config = dict(
    n_layer=17,
    d_model=384,
    n_head=12,
    n_kv_head=12,
    head_dim=32,
    d_mlp=1536,
    vocab_size=4096,
    activation='relu',
    norm='layernorm',
    norm_place='pre',
    norm_eps=1e-06,
    positions='learned',
    qk_norm=False,
    attn_scale=0.177,
    bias='all',
    tie_embeddings=True,
    parallel_block=False,
    init='orth',
    init_std_qkv=0.0473,
    init_std_o=0.0,
    init_std_up=0.0473,
    init_std_down=0.0,
    optimizer='muon_variant',
    lr=0.00111,
    lr_mult_qkv=0.7,
    lr_mult_o=3.0,
    lr_mult_down=0.7,
    beta1=0.93,
    lr_head=0.00735,
    grad_clip=2.0,
    warmup_steps=200,
    schedule='wsd',
    decay_fraction=0.927,
    decay_shape='sqrt',
    final_lr_fraction=0.05,
    batch_tokens=[65536, 131072, 262144],
    seq_len=1024,
    doc_mask=True,
    train_tokens=767700000,
    steps=5659,
    dataset='wikipedia_en',
)
Each number is 200 + 30 x the weight over its row's rms, rounded and kept within 0 to 999. Layers, rows and columns count from 0. The size before them is the row's rms in percent of the matrix's.

# up: layer 6 MLP up, 1536x384, rms 0.0426, rows 780-792, columns 256-383
# down: layer 6 MLP down (transposed), 1536x384, rms 0.0257, rows 780-791, columns 256-383
up780,094,202,197,239,236,232,192,193,235,180,214,197,87,166,194,219,208,192,211,178,254,197,183,199,185,192,197,189,190,204,253,220,185,203,185,195,229,207,176,186,193,164,200,172,228,186,221,174,161,208,223,166,136,228,219,192,200,187,193,196,192,223,182,195,275,170,250,204,166,199,194,182,169,135,175,198,225,203,148,182,177,226,188,173,177,167,232,190,197,192,189,197,172,188,191,180,172,192,201,212,176,186,177,259,188,200,185,230,256,150,195,204,180,179,173,172,225,191,185,178,237,246,204,208,182,158,179,207,172
down780,085,178,211,251,229,172,229,234,188,198,216,219,200,230,166,201,198,191,210,196,158,215,146,205,219,190,200,165,226,228,274,232,188,175,240,235,195,298,209,200,196,210,170,186,186,228,169,184,169,215,195,175,184,179,165,161,237,190,230,209,182,212,180,265,228,168,196,208,211,206,189,234,194,223,202,165,190,205,234,288,249,149,113,145,134,212,192,220,180,180,162,167,290,195,214,195,177,205,218,218,230,225,171,166,223,239,254,196,267,232,203,242,168,199,214,225,125,206,201,182,211,202,237,154,202,267,167,251,208
up781,098,165,196,194,166,188,204,190,236,195,230,211,187,155,185,173,220,166,115,249,212,218,162,198,211,209,144,213,225,191,162,174,199,206,197,166,195,184,165,198,225,197,199,195,172,190,181,167,201,82,157,185,174,186,179,155,231,222,177,248,159,186,240,218,148,208,216,229,203,159,219,199,221,149,161,224,191,166,210,233,183,213,219,176,239,203,136,258,193,198,200,195,240,266,127,197,171,181,162,137,198,208,202,159,160,225,220,195,180,168,209,198,191,220,220,251,162,178,206,218,199,164,197,197,211,269,205,220,191
down781,101,227,150,197,161,249,278,228,197,195,226,201,207,229,210,238,199,245,224,221,117,216,194,220,199,189,167,182,187,225,212,171,197,240,221,193,202,185,257,190,181,200,188,206,181,177,179,192,158,142,245,173,226,212,182,164,197,231,178,152,208,240,169,203,150,200,174,231,231,197,205,222,189,232,238,213,202,221,184,207,174,242,206,239,203,205,209,203,283,190,188,272,233,214,197,138,224,222,240,219,195,178,187,189,226,214,231,209,211,184,188,190,187,154,251,157,230,199,211,190,198,173,202,188,155,193,195,165,210
up782,108,223,193,236,191,234,187,139,135,190,204,212,167,178,219,154,211,226,154,200,174,146,176,212,253,206,206,212,266,197,223,204,235,211,218,218,187,230,215,154,194,125,181,182,252,196,183,209,192,166,194,184,188,167,211,117,219,178,199,190,187,262,188,242,214,211,160,254,199,225,199,271,238,193,168,216,176,189,161,170,232,238,168,219,185,214,165,164,153,172,194,200,181,149,190,228,152,280,255,208,209,198,104,242,203,165,197,193,195,243,223,176,223,131,208,236,237,145,141,164,195,171,190,129,245,167,255,226,178
down782,105,183,199,121,179,238,200,214,214,193,192,195,182,205,188,313,248,226,168,241,200,178,210,183,196,227,197,166,193,243,202,157,189,200,220,215,199,203,193,188,171,219,183,227,201,138,209,194,208,235,214,193,164,209,129,148,163,238,245,222,189,240,246,180,233,226,239,162,216,179,204,255,136,204,202,187,203,238,232,199,215,210,241,247,165,195,196,196,123,207,214,246,236,202,180,166,184,239,215,229,196,209,230,200,188,219,156,222,143,173,192,206,196,205,261,121,234,189,228,254,204,187,220,212,172,241,213,209,208
up783,087,263,219,311,181,238,146,165,183,169,254,190,171,231,170,198,228,223,178,177,222,185,180,217,254,195,195,179,195,184,253,164,177,203,204,152,217,187,213,210,195,272,141,188,195,167,237,286,188,221,176,208,197,221,199,165,200,217,181,154,199,196,220,215,227,191,234,223,194,244,170,219,170,201,218,177,203,225,194,155,219,215,192,245,219,198,143,191,216,171,139,145,178,168,166,207,221,159,179,215,206,202,232,181,229,200,184,193,230,223,201,209,168,202,166,209,223,196,201,241,228,179,118,206,205,224,236,214,147
down783,086,197,212,190,160,162,248,173,193,197,193,226,217,175,160,214,164,238,207,214,200,160,182,218,181,209,226,220,170,205,187,162,197,211,221,192,156,141,205,216,238,201,137,197,236,224,201,135,217,210,213,270,257,166,216,224,200,234,172,259,185,212,264,227,181,205,122,194,217,242,223,185,215,231,192,256,201,205,159,194,223,171,247,206,228,190,203,235,220,252,230,155,183,202,214,181,211,203,238,199,208,140,128,156,207,214,238,205,197,206,188,194,270,148,206,176,239,200,222,230,218,216,246,192,191,211,203,196,209
up784,093,189,184,187,230,174,219,202,229,216,224,182,224,198,200,176,155,224,104,170,199,288,189,179,197,267,183,205,201,255,215,157,204,272,184,237,227,192,187,217,193,239,166,166,232,186,209,267,210,245,220,216,196,155,230,207,275,242,175,204,226,235,226,178,196,182,185,214,186,209,207,194,202,246,216,202,211,234,189,176,183,193,166,245,183,185,193,273,161,193,155,228,239,212,196,238,207,188,182,175,174,242,223,250,178,197,228,174,220,191,209,192,238,260,179,175,176,223,193,222,147,186,212,206,249,200,206,194,202
down784,092,176,188,236,221,198,183,201,169,224,211,208,177,241,231,182,218,205,203,217,197,142,240,228,242,225,232,162,219,178,230,200,208,212,246,211,165,157,174,220,195,194,260,166,179,190,184,185,198,196,226,239,210,214,194,233,188,208,127,183,240,211,132,210,217,195,185,198,212,231,213,182,195,137,201,189,213,179,230,214,208,184,195,197,189,203,191,195,199,175,166,196,271,250,144,221,192,221,141,221,215,181,210,190,192,171,279,212,166,189,216,162,224,179,183,183,184,175,227,227,241,163,153,200,167,194,178,202,176
up785,095,258,199,170,200,225,178,198,214,195,178,217,209,204,249,208,205,223,213,218,179,204,215,222,214,218,176,178,243,221,206,198,200,209,200,205,177,204,228,253,211,222,134,196,164,195,170,226,221,183,184,176,187,123,150,191,175,235,214,240,214,261,131,196,197,217,243,193,219,203,205,172,237,218,211,206,197,200,171,182,177,205,187,220,230,192,178,212,197,258,215,204,228,159,196,203,160,194,166,171,225,203,243,258,191,229,240,207,274,188,195,235,262,196,143,200,208,260,200,189,184,211,244,205,174,196,276,190,204
down785,092,154,229,169,245,170,185,204,206,205,185,188,206,189,208,211,207,230,167,258,195,217,165,174,148,220,237,158,169,193,202,163,182,155,189,189,165,170,214,162,231,175,253,158,167,216,254,233,190,200,247,218,170,242,233,155,218,170,236,268,234,160,205,201,243,139,165,227,202,214,190,184,206,220,181,230,191,208,204,223,200,244,217,222,218,235,178,177,207,220,214,173,162,218,196,251,200,201,194,217,189,185,187,156,137,227,195,235,177,140,212,221,221,223,246,220,245,171,207,229,227,172,192,211,234,161,174,201,226
up786,112,240,243,203,199,193,138,184,215,216,175,183,231,162,210,144,206,179,197,207,252,226,206,202,175,210,186,194,156,209,162,192,183,197,222,228,209,212,201,144,205,193,205,187,208,261,188,211,200,213,204,192,183,210,212,206,235,212,186,144,249,236,204,216,201,140,171,242,213,208,201,188,262,223,235,210,212,179,252,199,249,203,195,210,157,142,175,196,198,217,210,239,259,284,126,204,239,226,162,231,160,248,194,237,182,189,210,256,194,180,224,222,201,226,166,226,161,200,176,171,231,184,245,158,209,176,231,250,211
down786,075,253,152,147,241,210,168,179,234,179,142,212,169,186,172,163,258,182,222,166,158,210,191,200,186,227,211,222,185,232,211,202,211,155,204,170,200,293,183,201,164,229,153,195,189,166,176,268,172,152,211,209,188,121,222,196,196,208,195,228,228,190,214,205,220,208,212,180,202,209,212,182,181,197,174,227,234,178,228,278,138,233,234,184,227,192,217,199,208,227,149,236,198,195,172,288,236,253,199,201,211,190,237,199,196,238,146,232,218,243,198,209,202,189,193,201,166,157,214,177,171,213,193,200,207,206,186,163,237
up787,107,176,178,170,243,177,192,129,191,185,213,181,173,223,191,187,227,215,206,198,185,228,246,179,207,187,194,157,202,199,173,164,201,203,240,159,265,201,221,209,160,222,188,210,153,136,157,209,253,187,183,211,216,124,209,131,191,169,197,162,229,229,198,229,184,202,150,237,193,229,229,175,251,217,178,196,234,201,204,193,235,196,196,208,187,233,234,232,199,203,236,225,177,183,212,163,202,170,238,167,182,166,204,176,222,166,204,153,177,185,232,220,203,214,187,196,208,148,202,144,187,206,210,222,210,231,188,173,189
down787,099,164,108,201,241,237,178,208,181,191,177,170,211,209,199,191,212,269,163,199,232,169,210,163,200,223,195,232,189,203,207,185,236,187,231,165,232,219,168,186,246,188,202,178,188,222,227,210,256,145,187,182,176,173,237,174,196,195,192,216,193,158,113,228,209,240,244,189,206,176,168,228,195,205,192,225,152,216,215,235,197,263,161,179,237,189,147,209,200,179,217,234,183,289,190,191,167,232,234,209,191,167,203,232,239,237,216,186,230,214,240,230,139,186,128,177,220,209,185,170,203,183,211,216,196,210,236,241,179
up788,094,178,214,174,235,182,167,185,216,192,232,189,231,132,232,155,186,254,204,140,216,173,205,180,216,194,238,214,196,194,181,189,176,206,208,140,236,201,199,240,173,206,204,171,236,237,185,116,185,189,245,185,214,193,186,196,184,243,146,214,218,202,220,218,212,131,187,182,213,156,184,151,183,208,216,228,271,175,233,221,222,223,234,228,165,236,158,224,202,226,190,183,197,178,225,174,237,170,181,225,154,175,212,173,203,189,141,200,319,156,218,283,211,179,192,226,266,217,173,216,211,206,258,197,184,189,217,198,243
down788,083,184,220,232,241,202,207,205,164,179,204,167,220,200,212,163,235,201,260,183,195,209,238,180,180,161,242,236,150,185,163,192,201,186,174,208,173,152,181,143,235,197,190,235,186,147,255,195,206,232,213,209,145,242,227,182,223,193,259,183,145,220,198,171,175,224,212,139,216,217,181,233,218,242,191,162,143,251,219,271,169,228,198,224,185,166,191,160,205,205,204,252,153,181,195,207,197,155,199,180,227,211,182,251,149,206,192,153,186,253,157,210,135,182,173,142,199,221,170,194,202,142,198,149,171,163,232,170,127
up789,109,171,153,150,179,155,214,202,237,181,209,221,248,218,211,182,213,189,173,195,224,212,178,194,192,205,265,164,238,206,192,248,160,195,202,241,186,260,162,272,177,229,209,145,234,232,281,185,193,163,241,157,179,198,234,191,214,250,190,172,210,199,173,151,194,239,167,225,210,230,223,255,159,210,157,214,199,230,209,202,177,227,211,188,225,192,231,236,186,210,138,200,218,178,234,226,197,246,199,208,180,201,198,171,194,162,226,191,214,177,155,180,146,243,247,233,241,216,173,203,225,193,218,212,171,227,208,205,233
down789,107,184,221,215,239,170,217,206,197,217,222,196,146,179,225,186,161,200,229,214,212,221,136,239,198,242,171,224,178,222,192,179,183,210,202,200,283,189,196,208,261,193,175,206,184,216,159,211,184,222,218,172,225,203,218,208,180,179,157,176,175,205,171,206,218,157,228,208,191,159,156,174,190,243,178,217,247,179,196,193,193,200,187,220,214,234,167,218,180,211,287,234,199,173,180,216,174,170,217,201,220,199,166,137,226,226,159,231,237,205,158,168,159,164,210,279,260,206,207,206,224,181,175,208,163,194,201,185,224
up790,102,172,155,150,194,156,241,215,169,203,226,187,178,156,240,174,154,174,180,178,194,183,222,188,159,161,216,223,180,228,220,244,206,199,224,154,200,208,185,176,198,168,174,162,233,228,231,219,157,187,204,187,205,173,254,177,177,187,227,206,214,229,145,232,201,225,207,197,211,205,206,199,213,203,168,219,217,176,238,153,254,216,217,206,261,203,195,177,190,159,193,244,188,215,152,164,185,230,184,235,199,184,210,206,166,220,121,193,207,200,192,191,216,227,232,196,179,182,221,150,209,264,195,200,152,158,246,233,186
down790,111,200,191,165,210,230,186,175,199,176,198,173,180,206,202,212,177,148,241,232,204,244,245,225,198,171,182,236,184,186,180,153,194,174,262,179,183,185,226,163,243,198,172,184,171,189,266,202,155,184,218,212,171,138,204,232,182,236,220,222,153,254,221,245,238,187,205,203,171,226,215,152,235,181,159,193,162,247,242,229,230,237,195,162,200,199,216,230,190,178,182,186,148,173,254,227,207,206,165,198,242,215,172,178,206,196,196,177,231,221,203,235,198,154,220,169,164,206,193,197,228,194,180,215,214,109,181,228,187
up791,095,136,189,214,209,114,253,176,134,143,221,208,204,205,251,181,188,209,203,197,139,177,256,161,203,188,191,198,189,215,213,206,247,172,213,217,173,194,171,186,230,207,222,238,200,168,214,208,190,149,209,205,218,281,188,186,266,198,178,191,235,191,208,202,211,186,178,225,148,265,209,170,222,268,188,223,97,189,176,171,195,159,225,255,196,228,190,161,198,210,122,208,191,249,263,245,144,190,206,193,229,221,183,130,213,226,172,190,226,189,162,181,190,164,251,168,183,219,183,207,164,243,156,222,187,225,192,236,175
down791,099,188,205,209,236,274,162,141,251,192,207,151,182,251,246,174,189,233,187,185,249,183,218,225,225,116,193,250,205,179,170,164,165,247,221,194,203,178,227,215,150,197,212,207,187,261,186,207,193,171,187,200,188,219,176,179,179,226,180,195,238,165,243,191,229,191,133,233,211,167,209,183,228,190,195,200,217,200,209,191,179,172,181,175,164,200,155,201,223,200,255,181,219,197,188,201,262,196,238,167,257,218,189,220,129,190,160,178,164,193,204,184,218,205,189,303,203,174,226,261,243,190,272,219,200,215,205,223,195
up792,097,173,151,151,230,199,162,173,222,187,186,240,230,248,204,170,207,213,169,127,191,180,206,153,169,233,174,182,193,215,190,242,223,233,206,189,204,177,223,167,200,183,217,197,182,274,181,154,161,190,179,218,244,120,124,182,203,247,191,166,186,184,199,171,170,263,141,240,153,195,210,236,192,163,168,195,219,178,213,242,199,206,204,244,195,186,228,235,163,235,213,296,218,142,293,188,190,258,208,205,182,236,193,204,195,219,233,187,168,206,239,173,186,171,209,207,168,193,183,168,160,212,191,213,192,248,192,202,171